From a checkpoint of a small transformer trained on Wikipedia: LayerNorm before each block.
Each number is 128 + 24 x the weight over the matrix's rms, rounded and kept within 0 to 255. Layers, rows and columns count from 0. Numbers have three digits each.

# layer 13 MLP down (transposed), 640x160, rms 0.0593, rows 5-48, columns 0-159
119144103077111130101081143144122110151089125156090093123154150186116154145124159143139119170119054179126147126147130118101120136086138144124120124138103125142162104160162079132168088128141086165121124111151140142128118144081122151135090158140118176124119113146132132136111162104127139152117090136114118111113060084106168156118127138132135130141118123155132087134105127164136125162106149108111156178149138156118134118130086151138120074121115109132132133187151142131152137172161092
100151156081143124175163144126135106152137111136108170148143118129137103142089138123093165164092139135144114127165138170154165142147130127122148144127105160142134142141106157139107169147143140152187119128127160172123135114161114105121081125106155157136123090104140116090103134090107167119118111106107139098066076168191135136107123138177141121110132174121085108116110122106110140096114168113106120145130136101131132100135112148109112103153145103154114101140116094128126106124146151
106153116108145093121146138108148151168142107125108132143108154119139137165122156131094073127110114119149121129100117104157145118134135146146136119162100114108129120141122142142098074098133100113119094176146154092033096127125128136132104101152124150157175112132166107119130145149104091128110167116132055124144141082107090078104140162122062103115132113119149162108159141088106096157097159144141081116148137122124096083161171134112149089130098111113169126139123166123144147119140105
119115126102140089134126096123177112146108103139126128139097150158102111111149142110127114156141135132137135145116123103078096084106143163121123135142129109083111115159125071149160123099160084100135139114114117164140102172111105104170113133087103100098107135104129102142092115103121121113130143151122127132119127138157148054141102157118090111089104091133132145142142158120126115136143137135102112177140145152168146138151129138090118127106141144096140152070103142131145123149115117
124135087141137172199116122123139175117145146106114140135155137124124133113150154129113115104133147120155168103131174098128104165144146157090105157133149149112152103131113116154138104167135152131132170114137140116153105118157109085146147146091129106144104133106119164096119142123200117165099126099133188119126111136138136147138094137140147102137116143129129171110107136092129092132140152148137081140147105120130135102146130106102130129123145138149168146120086109100137118155123102
112136121109103134140130134129120118119109112067143127128115134129151099117102160161154086097157159160144132088139111114070106118117123093129116148088132114161128152107152134091114119153149123175161159116139120123155130131119141144131161110179184107112137097141105128138135145135163143157180140164143128114094114145136105127137143090135154134158106159107148131135117129165163100130122129119158108115133191120131105087169151125156154106127117147147101108146156107138091135122126104
138163142093126135101149175156150148129108132118107111163124091141103102129102134148094132143128107147109137148134146134164143101125121108107119126161143101088136092140108132100108087099151101123125107114128104119124118176171144116110181114137126121150133139104171097130153133099109123172152138128139103140130180150139125132110156138106124131154100074139099178163135133081103130153155102109121132146143138108121138150100131143135133128145117102121157193111101139104086138104122119
136091138099103106098183109113112139139115100118135094123132144095127124095106097149098168130127145131105130158095123147117148173126122130129140131138126127115102156118121092098108154174151111160169128114141136196095125146121140151116075117130152106119151122114129151103146116117095141156184089153156118118146084138127107129127123108125093093177166130126087181129154094091120111147118136159124111145147122161141162094107172127136168134117112132133130171124137153146120151099169104
093129073143102158125114164099151132114113137158124169173092161125136120122174109093158181122121160138160144151144151128129133101135135131117112128144109149138097156123146082134117156120072144078103135126126163133134142136141114118181111093106148118119131188152119107109165153114114113144117128106167099117123098111137092101148145137145110167122136110089088128177109128131117124098121128183127135105129101147106151114123103128130115130114151143094096166111157103154167149167121124
145155130143155125099126148130109112130144130127119140115156127141120098115116116117142115115119120156142147125139153136109113106140162124163103144135131111120113108166111109104125146105140104145128116131120135124120134132166112130131122140137088121142133136106136161158153132128085115158135127116121127102110135120124152137117153152125105131154120121141179119123167118104099130124126177111150134105147124129106142135126130104136136125124130126078131129125156125109104165098133127
115123154161160143122137111131096144097155158128136096152123082134081118111144142119107106133114139128109150071110168124150146076170120093098127123151116126125133126098176118089131112129090136144126103160109116150102129111113136179153131099172119091089133124168137104111089157118110110106108164116130155110144128174089156137118176146075142132123154146090138142135141118100076104111114117142133152095159103152112135132161088161136133154119145127101187151155161138150119099133151118
119094126157091114119133101127128119107175136095133097125122117101154118136150122135176118130102110150100131113147099123147143162108136129133114123106112091114128138132126131125160168138116100158153086136138130113113135116122117151141108161113147104116105154141124139092157109118145115105126107138158119142151108136147093119130138114116139192100157130123145111100127141118120113109201135129109162112128162098059133079152161158139141146125152137150141105083150146140112102156133120
124120071121158104153127101121105105136127138130152129130151113114108141140106126113104101101099149117116087128119139120097144097116089136153104138106083147078130163091155114102098123112153155140107157122124112135146115106156142156083132117122132108138118163073148120163128126164100120162133150142105129107117083137150112147115118122138160128143120144136156161143121118122162113118133158153116116129137140141086114153101101123094127097123068132118153122159195165148094113084109118
088093111109122111093125116160130119110161125143097154129144152098090140120083145117110139095140109118118116154109170165122172133137100117145120117124102160081116150135132133118091135145110128102109079139117132053154121108104115126138154160132112106188108109102119148108133123140132133166099092131183097120114118095104137141108117099096107086102159128128109128099112108152131109157166172130137123106116111150117137138089134116123136115110090131087128092161101173123165153142105098
168076105119105144128123168104159127109136149134114134170135161111149106123131078100170144097158110113078091126136104103112125129115110149135106101134126151128138067139115158140183111095145112159107146124128161118121073113111140124111136140122104112120139128114106136123129135144156101123143114092099145127112093119173130114116108114118104142153082123144147148128080135132163124162134141102106123100154125113094117095117123107124138141116149109150103126147105127108107126091141176
129090133081128075153097113087179114135125148135103146127070157117123167108155137142111102135160163092104158108119167138143140143138146113083156148104109123126131145104096165184106104138170117144124156108162113151136120097159140130132099081174117126125112119095142166165141129103171079107121151102118120163145176123179144154157064079119128127137149095114116145097155108099114105137119102078130128144122129085086154168143130125164127104150129178174101134075127141114089162096113144
122138096133164115136174132137123115125119134147158174107138144111111152128142096129184126138135159117087141116127140107177108130142098135118147117116075143157139123130111140142119124128126102115104153132089120122105142135140130159098192106128146113141109119141155152106131113186102138123123080125151138151100110142123125164105124096139105118176141130130103162144166119139093143114120120145152137121147094099157154120136127131139189131135132135164140143134159098105141155132147131
127153148142120128102155120097134130124130123149112136184142090112083136101150131134136105148104099127093122137141120138161164121126090128141122122157140152139142142141139168159097136134107125132136122111103137113182116120132097133114155165124145135121141086109150123086133163114132103080113100128077142133144092155124166139115088105113112136148127145084138121199098128135145100104121103112107130138110146141160109115144114151147143088155138112130112095102137136142122104161113096
142101118150141125212100173094098098121148117133165138142123134108161133087071154132157114157142088132140128107095143125099122147130103168081138128165143130118162118121170123173199097156146087173104136111162129157132140092083133124143104151145121125125146097153136109115125143147099168098134169155127132048111119158150146145173133143122112154138119141106100120138116164069159117075155074133130119083169161104126121135146138141167144085121119101130061135108118171113115149106124079
107105136102101103119123158103166131159106139152106103142162159110126157091124104122160129120151134149099105111136131147125169143111134142115088155138162163077114140117111113143142146134130143116139125090125131134098129127101123151121154140127150155113172128109104087122127123137130150133154164091117118124107095134166119099187090128160145120144157144157088136169135165106132168122143167144093119141164139107142108157096164138191157119087150158141158137100127145159142139116088112
144160136094127128148104111123150157133126143125157131120134124121120133148133101107122117122136097153136144120154232153161132170122130118122147120164169160138107186129078116147142109105192192185135128098112138118183116112160105118117137127134155168142125121126162108156082116099134144137158157129106114084099152121095153117102169054155096128160149155115129122129102125121182134090136112152137139150145133152105139117148105135155077118057139140111101160120135121126126132171128138
133114113157137083141138166093101132099122119110135126151131150102127129109132113126140136134106146110093144143115132079140089105135115117163108092109117087141136125122098142120108109120130149100161115123176112120113111139134121167154086103094156130106120107098080135118162101135120114142109153108126111134134133117137094128140117121106139139112119140151112166120137116095111128134149146143169092142126162140183092130114134162096125152123107154104115095119120131146088088133134112
170144099113078168132095120149122120093112133122175120111150145124128137143160147140089126109161158112144138100098123153144127129107130137134104149108136144144113119142144093129117078179161076125117127077138121148086142138097158149120120097120165121128102079110120113116110143144132113082149130148164107103113114148143106125149142130135139134130115099123143124140109117121129133129104128125083152148127114133151119129126112150114119124134129138114107137110086130124147101157134140
167142120128121134099112122166084115133080135124159134145173109115095151128120158144178098128139124142122148119087124189137163116170111142102154146147148136105095197136152170104110111172129165136138164166091164091171154119129158145105100076152096111105162140119157168139128124147148145126134156135110136126114135149099185195108154087176134165172101141165152133152147137134129175129082140136136108153154133107085107158127159140129122168101122145141179137081109110128134092136153171
118155157112097176151122157143140140091151140117123100135140137134087133121156117108140154143114151124115145124126142085122173134136156125105148080132111147129131197130160140116128161083147149116139118162127113167112176102154155156130100111114102116144155113126131104097160139152137141128159109129126124148066134109124118097111103070111093134105135166053122131119086128093125133110157160133153069112157095132098117140159092117140153149134147146093100134125162144152147130152129145
088114153122151134115143114109107115129144123097124084136100156112125111144136128119132140154118112125054120098095122170142131179109131156146162116108130124118139130152136155125094088173138120114145140138146105066104139162125110114126102163126079092088109111114122112141139105134132182140153147124150141059163139097145098107145133156109104115132153124176120115115125124139137102125126113104132127100124131121110110118106131115133149141140105134113137117150078156128116110092135102
151128161159105143162115162139096124104062089079119167096145152156122135098128129111166134130146130134133158149141110107119142087135161075143117157154110143124116155133151136121146118157103094110109122119092134128129096153141147107175123197122168147163173147102119104153160124145123131129153087123146124131121126169112112129105170104121134122110140175095156082163115162161126167136111123101133124120152089152097105119108121153132140092110158147156151157145149133127140059052093092
067102142088097113109129165144141098119128108100116134157123112145090119140091136114140072115132173130102100125188138137090140134113113143127168126124080136147095094122156137149054138136112111141127110146095121088115131139115121113157153157120125137115108142106140132127198142143102121145133128133074137124133127102106101105065126106139091129107107128178132124114145132120127114123135140100123135099140138113092150161059118180126144098116124168129131139151113117121125157161153105
108118145133123116147106134127120164144077122127124097100096124134131141140134156129131141077135107146121150110195171119140159099121102124122116119099119121116106127088153155133101142108133117086154145094132103094110119107133123121087088106131197109139128131147131088142125147086153129113154131118083103145138136150103120136126159143147118089100134112129101138158140090087127120155085132149114153142100136162124135149139141140112104115186116117157102167113111125133141136139119108
151125112151132145140055128148160101139163118081144118127088115115101155165102169120105162135119082105130135091125119139123104137168169153142149078139166138112131136145098115113114150157139165111131119129152111110139122144103101117120115148133156129128120120114156156166179122141143121088123142184109129131142104127092158125150148103131174108176122130140161124095129170132149137149149152140134142159108123111133126107148151156134123157112126111087128078125121130135104142142135121
156144131163124118123142111147133118109168138134097160140088157131147177138129152143125173149137114136148178114117142153096128142131165103110150134109160088130130163094102154111119155141079116122157123124112169180109116156170069119101117121112138156127085110116157146108135129142101113153109100093101118141135110140154102145138124146171098163133170123142114114142114136107116121105191151129134131105102164159136115144117151106126125174169076127125165126104105099142118169122139107
120091130080145080112115134111090137137148103134099068126100110104142150160133102084148166096160100139125100159081146126125126101132110114113113121135138111109125129151137171128093127148151106167130147120149164133146109067111133130118168126142090142105114154142128093100129128166129138146122149137117149146116089149099107136076106106131114113105130121094142162105135102155095093164142098107083134158130129132065165136168092115092144120123094128108100146126149087159105108144129091
096134129125088137117107080157176138128144071103171158137068143128106126110140106103156136168105142137147138136107113158135143096098116106116123133135123112144144114146140132096143147112113118187138123158157106143112062090139112134175144143099146138091115145132101120163125135131103124129148110074120123116084109133113109093121149136111142125130130158110108138128133196149082134096086119111164154097139097112122183114131103166139127148136145180087154079137114097152117176187155163
175109125134128096143106109104117151108146128111170160136153133141111141123120107137124111108123115163113153167169091123105102107121115186142084131138149126142139142120126105123096132127138080164096130107114142157119114118147151157112096111133130134125159095134100163117138089147127147152126095114169174172156120132150159082083101136068134141095095104107173135105097114098146116156145098142125126194166110132151122161106144149123130141118133149142106145128118120122124115121079159
170133155135154108147126103133102170132113082161110105097123100134115138120152157131099156141128113139140136098105158129124104120144139155095109166146140115151122101129124096189131098141136157117097107124115104137113113127132126127134113129105112120096157106152152109106115106147107130119117138091129137147165140125123117137128124118152131144140163103132134117142139131115150131102168144134108128106145080155118123124121128125127097134103120117104133088089123115118124128142154125
180121096120117159125136174158119132138124130163151088105134132143169133113098140131102120156117108159154087116154155114115143113155151101115092131140130114065142144091145131114127110118112135128085119141100166142132138139114108070130113145142170132099153105123104156132150125143104139104130137137129111116123101127126144150142161137154116147112142109150144125139103128110152097124126126113153095137137113125130139084120085136128128123133127085162183141133116142126136141105136106
191143162181064133105153097170156172150121089136132084165152094160157124139140085134135162126118088122142086144148130127155159085155115102114161134140132098097125139129102105154060203129172131125107159146105125148146126084149128090143075101096098127159156120135123150124087095098133164169162153124136105132090144148147174139132141115149087124090159101128116128147167126147153122140084133133101128081113130133142111146137150140159128073108132155133101121092145084139125123128115120
136123150109155145095165090149123141114131164129122142088158165150118120115146148160148171130141129128158131148183163121156119105106116120091122188129043128137162105136138080115107183105120136142127141117130097123112130119121159137131112115127100162126123157139114174159138159137180130133105126121114096130134175146138104127131111168141137140145157111166112131165175137167151147133105120146108138125089133119114084124154132122102123130127115098127116160114116160112122126159134132
140092116155153113106140143102086122148124124112115123161136147158177090097127123132115121188124128160116122137158162108121132128107120107105094142176110170136131155126156122139146241077098157121147138137111173128130112098137136119140129144112145154154132156151122146118093115165115108115113082109163117132146148118129109159096171123146106087147157126124119135090122112111138148137230090152132101117141134112134182124132121117128111140108118139079127141118162153089129131152147128
128118109101174119113103097127159101084148128180154115180084119115152144078085122147125181132145105097099060162138134148147122163081120153120072170171094155116150141122091164097074111135124185147117111101174114142156135116167160152163154075145105098123121148138114116116109160088114113102106143125102138104109132093154149155133120148137131142127148161144148094102105125163142135086126109134121084142122098125171148129109130084132113074129157166180140168138115122122164108118153134
127139150164133141089139161132149128111130114131104101118132136123099143150138083158117145150133120162156090118139102092105126137158107110112119153153078133154117067134167143122110163164105117142141100096122173136135103168099122089112129120123122153137133142115119106124143125120115116158171101096184132127143116146119138143105123152129124128114142115123154087109089127149138128137151126137130116118123142105137109111124129153160139185113113117151125157089128092122118120151137130
160120150107111122103104145152148122159168117135143124121122088127131130123096104133152092120162122117132114139117124143124130119142132156127108145103127131096112129128112152122126114162129162146121148128126097151172146133133111113113148107117113164178134163112125150122132155136111136147139103123142100106127129118124141154105125134112131110146140099116142129093130132142158152120116108101108159118123141085120110154087155124109145117109141124137132111112128094108118124144131144
132133124134107109111135135091140108169154148136157107131110119087158113153125140184115140141081122092088144131181085141115133137146151156183117120110121094178138092134140145138094126097117189103133094136165138152134135129124147118123145125189159114109124147081125163113113082152095139179121089153181124118085119102114122109083108101165139131147187151137137178157132127110120131114117145135133139188181134142121141113119137149113153107152122120116138119147135145110121096108112116
122175071090135117112091089137121120167095082133135109085131134120112129163160102169118110101121115162116155095133110143143151076167155106132151147106139120119078114143120138115104095131098142090132101121127095085122122124097108183119119157072096105146098099129117168098135125182149145098132139149170158141184121108128136155142090112122153162141114089134116074132148148132128143155121167113146145148136117087130163122185113153161174098134145156156141112146144145123079123108117160
# layer 13 MLP up, 640x160, rms 0.0592, rows 6-49, columns 0-159
145141120142147146119113128091111148136160103148143120114109114084112091135114092167086124163130141147149138122124140161122124128159131122127177139141128151079123111156092099114103172091116148150109158131129119116120155123128092167136109130140130109153112151131153118127126167124139126162114137151130063165133146170132151094115105110149108143121104107132160141160120103098139150083109108119127101090106134086102121135134128156118146111089150132132083132149113119129118164132096162
100118144133118109149154111118110087150110106095081116135098110114119107178117090105095161136138084117082106146147152131067122166091146176129126168105182115149139160120153098149094186144144105125143122094126084141141125153093093118129167177137158121130192113110143126154152114148144171129123095111115107114107112095143129114128105184134118152139099173111133094148155114123137082126146089097076151117152137146129143152107106156131141152132140151098131103133158095111156119113127137
135118133152092113093112111105123115128141154128118131138123129124184136171092117110128164122134126142139139147148123081128094124106108124115160115127131124135154160148125150143137123132136138123199091151076148089122094122141119122119092160103160134092173131110139180118113120087158128113104175148088100155155192145140159174120160163112112115152117154168176167120118108109158159094077117135164109156121148121105166096139156101112132101133169139173103085157136157100098155134144070
136116100152132141099143153132086072131129122123141120098115087163120146143141105121138105144111103160132151127120094145132146105133129111106125121141177132143110151109085118121164127098134129084153119149095153137157108128156143187127120124168126089111166156113093163160117191096133137100126151098128085128098133119183125107151154131140133117160185146119122144137168120119134133105133108149130159087113110139150140141149165148076142150177115138195112128115149125114096144135136147
159110148101166093100111105140135164178136150093125080177093142156088142100128108124125112119147141102143087134111106172113111152114137098135128156154084102135171140133143105174134120154131080116114139116128139132104137128099111105156116134104159142125148147118155134119135148127123147129202126155134141135095145092164152169165102133113152076208112132079112126095161146138176138138094113123138112102130129161129141089100158141129068114109127098140118129123087121176146161106094115
136125142114127077133100123091084124140137092166140128145113159181151117135138113136127096146171095171167123143113145137124141139126117145129148166136136143140105142081129086105154139164123189145134136085128116103114151103107089190109145147129140122130102134124107130098138111107108090126100134141149108134142130111124131159142071133080141148136124132146110078100147134143186120111084105113126137098141136144174133133129144123127160131128155136128097147143115118116110120135127122
095096153118101109161076150155130096193117116144185133114127116147131095110134144098139108097146133107124131133173107128126117123148152059136153151138164131104123114093131140115128108122109073157126091118131104098144112095175130130111142130126152133163130119168120086116108111087167097108098073154112091147104152101124115101118145159140115143126132138146124139108148141149137132121121092077154103144127091126153155158083072097133131094144134108104139144127157093076119137160144153
161151145110159119148113129117143106135124112117118122157108161129104111079099144193091166140136133159135141126104079112129126129111090090138147146150100154163108059137128125093114112132107097124125153112103128111132156152108100115130138140160114191189130113132105157116136131113133103139144179134133156113103105108108130166159136158155116152145130157118118114126124133090126120103156138085166116101122107107158141106138145129116154101109146088166105126130138157143096132123104153
125125101137117138096167096108129122132136131123133105093083159112136121184134169160104128114106137110125115145134111095145138084085098152104112137157133141143144116107137128089127120152106174127114117105147117147123122120091133132157129131127135108137132125122098108090113150113138130149144128124191129164109099117090144090118137150143131111124143106113133124132147152172118139137134112136100116122117128135114184111085152149171107122140123114154114122146122138124100140138117112
157106112139106107130143093152169105148138121160135097137105175126131122145169114158139121178146138109112114147136165097157092102158098134117111120142102109131140134123122138119148133106185159098091102072131127123138153111157141113098167133160136136127110125098128104077141096147120130146127098148096157137098117143152126092159117154150150111135153146127132111111134163118157088079122155108128104169107116107159174073079156147113156149176165167134135147132093116118119137114125139
118147116099150169122123146115097093098117104109135134138091150148112138120127123138127125119125139140142133148123163106127081126155142120087142147102153090111116112099131143115119138118174164105140134105160150110132108129116136071077127112185094162142110131163094122115121144151168123091131106155106127118157108086128134162092128130168105135143136175121106159143085137129138093097094107132115107097156091154134127157116120156137136176126128096118135173111146094118123065107143178
181149137114119165134148162117149167157111123112116160124150134136131120092164103164132134077134122105154094115112153142120103166155151099104122107173095123155135157168110120125121123094115064089138126140136104108125104130144119093122101128139136125151143106122138172132130080091131141134140119180104097120146152109119137132146111149118125101084128092098125126140096112099148132167110124080138130151172117106199139163140141128132137119174134165135140122114078087121121115126114145
116132108130097134126135106155116106132087139155136132105101135176130147105144125144086131121147092142099134132122098111118087129099160123094155180116115154136126144135170140111160070123121156107170159139138123133106127116102119119116089119152106143053128111135150086148124140104136136174137154128121162151167127121122118134138148131183146136120119117123118130081104110144103112137107092129102096165124144113105128081105107135143095165127118122160135167137100165088144124089117115
165150160122136123112097134118164117087132121197126131131103088144125139098128151138096109128106103116126132151130134153153106135142099159157131154126161143120106139135108093116090100144118148123154166142128150120120107143130149120123162119155135105145106108135168147136098148099127128207121097105146158139109142138123158123135163140142145110074121122109122145105123144157102128106121088169122138181101155127138078120070134101158126172110133130125123103071134114130111099128167133
151115156105127124100107115124173134122109127154112133106109126085112127099127147096090134131189090166108157136074097126131108173069132137090093138141156091127143105089132129153129141148117143119136084105127145125133141159136150106107152131178104153084075112097131150144132100154120153177153145140148141149135113098169116092128154144183172156123154117134150101155150107120120133146185145140127117113164163145133119128081089108181099168119097126163175164148138123094120116117126139
124100124135143153144105157110154137122109093163119091097114128116122137130094175162120097152134084100143127147114072127082093136143128122137140129092141125160142110132109097159106133144129131137129116165144136116118121100119123119144153137135151134145114115119110129164081149100121112125135155117138113127166121117134121111122155167156110137124144112086112142164087124111144135122156107121107129116114163172077115136121134125106117139153101117126126066146101165136143141135128147
139122109136168128120099143123153101093143143116117133121103136141139155118079114139114184090170136123144112082137129152105129106094131177130113102100127146160132096125145085131111093117096112117124121147173158119120136138166143127107101115106140128159127123134138130096175141129175120137147155141174125120095160120110117090167135170091115119174101153141131129112161069139137108119140131148151119123144113165121160144143145149155127140144125143149128122089185112094100130141119109
139093153116135161131155126128123104149138148133127139164170115158078138143142087115061127130112154173171144161108111106107097127145144151137132077128178177138187125087089137103108152099114147145130089103138125075120171111135085140100112124119148186118116147096104130116139131123083134163150154148103149105131142133137102116122155112138144094142116064091121131102160139126133131118157155150085169167115182108157148105131139100158121152089082161132105100104105131103109091160164130
131093102114119154160120129157114137148144124124119126128125113156124134135080105119115161155168135146126140106157150123131112107138137101144104123137121122137129128103122121117100128127117137144112130123165152123108126078155138125137126108110096134193165095176140178165100127159147133127166115123104130104129150142176151125122155150110158105118123129158131133146112128146122155141101075133172113126108138143123163130134125131081109124172142086105128130086124094091129130125144100
118086154152144147105115148075095145083151130091131095182167120138126062160081129148075165145165126152160161137109091113088133119087111106129105106110115109170166119098141130151071114150150143119174064143127119143150112073148115130090139138145133114162118128121143119129101138085142102157147165079130137166165106131131076123161121136155162153115149148108108125147172142121123134157108149137099184108116133140155093075140145129142118144195099138131155086126132155133107076127119112
159110118123128113103154081190060144143100147156133100150088118104134159123099083131096117092106134128151104164119132107094147112107115172105126159129110162084153095134137092194130162140117150124143120136133182104121126139123136078127120110144111114117111132105148147131091163150164127157178129137152110109159132130158165103169139096150114147125125141121129100177099107122155119149115132169117098108153099113121130125083102122149094112107122148145126114106110105136142093116122115
133106128164149096139117120124119097109123107148141104124123084175119158148086171115097163077126115149143133108094117142092119122104119078112138083130123115125115158097104139134083170117123134130167101121129106113112096135145123143140110081132099116111150172151139170096135095104165111142135132113117146108105112139146132133124119138130146139075111129130139131143135147096129130105119153118157118119163155122173132112157165121126163092144119127141119137119149105148134151081137143
159085099123141112140147155109131105151150114166158095117152117111122129099152149140082127160107148162132133105109095114125111133148110113149148143090143100146126141136109112101152146115155125158139131098136159124134121104123139112094164110156112129122195108169139147127137151128127112157149137081120126144083147131084123092133145180118139153102149139120101099115156127137136106100081133127155102124127086178117142078143150106088111148135150119127113135124101135124170114119079080
119144104087164156152121123146122126122150124131082133132114118141127115188142123128126154097123109133135128124106177123133152107135143107120140151092167141131135148137111119093110153150161137130157125118121116112098105137109164110173106152091132130160126174099130125116099099093098065104134163138131148122176092134074144143159161127129128128138130147120123119114146160181102131107133080073153112101154116131121154145122133116124151152097135102148121083092109158089153103125170082
126126112157128097125126131171127123136155172155139163130107082136135162118135132134104149168165137155161124145145089118151125077147104151150147117135125139143089096145114131114115152117121135152096145160112095139141107115121157139142089092115145123146084118142160113139114152123136129164139117118096146170109141152123155136137130129136138109113114128093115108120109123180119136089131093131135114123151138129142162099115096108107127110106142128123146131110178138116130145145166124
140140159138130150115153072125065147166166095158124120151122083130114103139128134151110126171147156140129062144125148127116093131125077168098129132125116131103168111164123135119117167144179071131122151180111162105139157057116155100113138146140149103131128122117115163119124154132057108126124156096150126125140129201109139098145174136137128161116088110103163133095138153155139129121109075134085130129131098111059143122099098152140091114149105154136151142127136120146135102134116131
140160101133161123100141100145109094128096115131160134142120133121173125124174114180112079101126110114110150118111186132122086107122136162127128163119152127141140146086090117159144097162143185131119119121140147115123139145128134120053176157124117123170113119134140126130102118131149129161104140135140107113212157140150118122171127115110152154118122148152117121141081123102113170112073109120136170162089152154166131131141136140134140097138129119112118131098171131125113095070136127
172121115140134109137143137126129083160118123119106132142111104121122157152121133124110126133125117137160090089087101140130087119121174138108144129126148151095143103153110125177154092114096098154121136137134158141131144136151099122165136125147115162166090166158142135115120147115154113093154122112149122109124118102170129144146138134170107146135104134092115103127136125160132145142172094133114090129165161145150163124128141148123094128155137139128170086094115149106147124137126116
123145144122147084175159146097092127132162090148119115182128114161114102177149093086113094085121102132142167128143093164140114157120120125109138153122127131136056103168125139138111090107117142138144124143166097116142078159153112069150165137155108171161125114094092125107100102154135116148117146101125124107104155154135127130161148135118108139110149113151167160113087088144122077146114149128128111113089111176114132149124133115130151106120137133160120133130125094110156122133148124
185159066153095165175054197152116122117113156129121116126102092170098139120120129121119110132118156138151106106125128112131135154116094101126141091130109149165134130133117106129159081096159112138112119123172105114149148107121165102087138118137143096126095164104137136062116078113143138103096168145118170105134134141141142128142147141131105126151116153116135147124174142124128106160104144135120116127132091155093132151115106152150130150142140070110111117114127112096152141115127133
135135114139107115102141186131082088136137134108093142121138132100110138095106121146097144186096101115106116171111155123141150144101124141119123110130143157142130117103168139129159111126135155128149121116067133117123167086105138143098114106105105131159156163113141132082071113111115104104141127078110164121134092135128123202166159140151145119118078134152155131115142162168155134131136092182131126179117162166141136143069162107092125147137100154163122159122092129112149143115132120
143118148110111129127174158119123112150100132172133133101168098162129105161095122134185094105115092157126142107160109090123163151163146133138127143146134211077085163106109106096147162138103119111128116066118133089096142140141094135116113133180063134128133121090123103167094156149160121133128112105165130156111141135120107152086137131139131163135119134127109132099125136144180121169163151121138117092119129159133180118135142122131134124105132145134110139167106104110088112119113105
131157141106125163109118160064165110162127143134147110110101156166060120120153119114129125119118120116150106116123158107142128149106106112089098175130136161167141152112117137118156119067148134132106153165123143101148082112118050151156129121157085148149089144113170058108131172134149087114155107139124133100133136125134095158181094128138158121138146137142107134182151113144162116158087135152133147109087128111110146129125129120120112111142118090157123122117177143099157132148162122
095128138106107103117125121103156114127123122141120123098094166123074116096095110127104129100152099121135124131146123130097121149128111126146145165148110160128123140131142189096134150111123150152160150167132111110130146130104146115169094124148135123133131135125136111130116148119100120123118098145119145118095119149146136159098142140102136134157126094131102130149100109106087136160131112124162142133110100124143118115108116109125122126166151124140134127146126126108140167150118102
127112108107177114131152165110111126124143106086146112081134122136099091140149137164136175065132131126124138157130110088086122138142108113110162140114126105155120113187095118131130193097131120125117126126088124127146136159159130101142099150118095140137148125128111118102125141124146155168119090145077129134182145148140113106149086139142121134152135102125109167121181156119138121154106122120130100118153131119145131165112113099078084149107128153139144138134156144106111150117109139
144129139143143143113037151128129139107110145137094128161172117157146117124164140101088090110181115099122139115080106128082089108166107139179106113145132138155091112117135087118141140111120140088111124099144176092108122134130159094136101137158121155143127100132177151100146173097149123095130161172153128136145208159093110104126123163121155136132109154138113123122062128136126132170126125087143144099145159120139127126138167143173110114122134110130107104170125147152122104106148109
115155140141102174189148118142090114168110097117100146185125113146122129106127131122118133113104114146112133089102165125113149165148108124144166074095146112122109144125157140161122146137136129117135126131105120088123140109142133106095113160126116138116122136122126146104132028142127104133160134120149136154089123154196135101141154126115154139088124153117135141125133135093162116127129156167144121142119118129096085148133158085132146114128148127116123103100127108136111095108118142
105152131080085150125070126134127146169117121126148140153096119087097151102145113134095155100168100172141147117105134121169115090128090142138149159120165100132170106162165177144130098131160095159140139135108134085117129131132143130133117099137106108132131112079146109173098119068129116131140149139115147150133132167108113106154155129151134201110120107125113089142120110120084174135063168147099141190117119128171076175104121139109133125164138154140161123118114055135131155145096147
095091126104161134165100102188116083112139145114132093144099113082135190102128133146108124121117123119147084101121106179093115128155093071104131148151137134115152127120144103138189163147097092113132106161112141082122094159133136157128161142138123130147110092152136155091150076129162186169143118113125124150137138171103141145126130103125097099143166150104090148125093120129161114108117104124131085130171128161126169183114151134072113163121116101149152129109158173115123133113114132
111112131102118117188164111087138125135104091149146115131150154107082114168105106111112131120123176126140130142151160121103096138103146141149135097111148162128124147125108138104104115117144113108148137151091133098127139125128131143122128127162099156167094138118168095141173126142137148131119093124144164139131118135141147112137141152106186104164177122115104147142128107111111141139070146133158119112128108143155133118158158138167150150141121159126125090122106147128121160109123130
134101141124167165114159117113124126125099142122115120105130151144072125107103100137132151161118130158130151100150106118107149115099116139106133116129137123174143089125162102122114170146111130141150131115137127134081080114141134137149110157156086097092151141135090147147140145109138140101125158119109131131134123130123109112164142164151131113116135121115124124128113103105142147105127140146131133116122156159123105132090143133142149122132152123121137142152150132158107132161120104
130110115124121116166148103140160122158152152118173121080112103125137140155116123112141163112159115102179146148118088113091144109128117070114130151134147109164146151109098131141102143125097145110140127126125119107130150144110085110157149153147136079117104135091111121164128129129078134124148134119116132140121131159102154127106125156129139128130109085132143154133133134108168153113103101155101078076128131149142146139114140173112147172176162125083132064141121134116056108139107114
171134140129121161099127088131149129129135128143137157127126150119122138094138131171106135126098132144137140122132162115101104111168139130128164113101177108148106113132091143117143117130140087125168151178072143113142135124139134142114105133111088128122107102145138182111143137095126153079182146168138082105128170125167114140140163182152148091147121122155121151116128137116190138113154101095122128109101141082119107090081102110136106113143151126102127099122146131096143125063112152
134116120157119143135126145144122099118175112179162116101169111113122140097131136158132091132146118141107128104088130125145127108171115138119093110143119114165121120134132120117172149090148166153126146091125127103093121138130168167154130111130164113101175127098069136131145095126113159125134154119150141112114192119119122145143174164119087122128115150144113143125119110113134151094094061135091172097119137157143149124083112087072133122127117151132137132140120088129113142082145156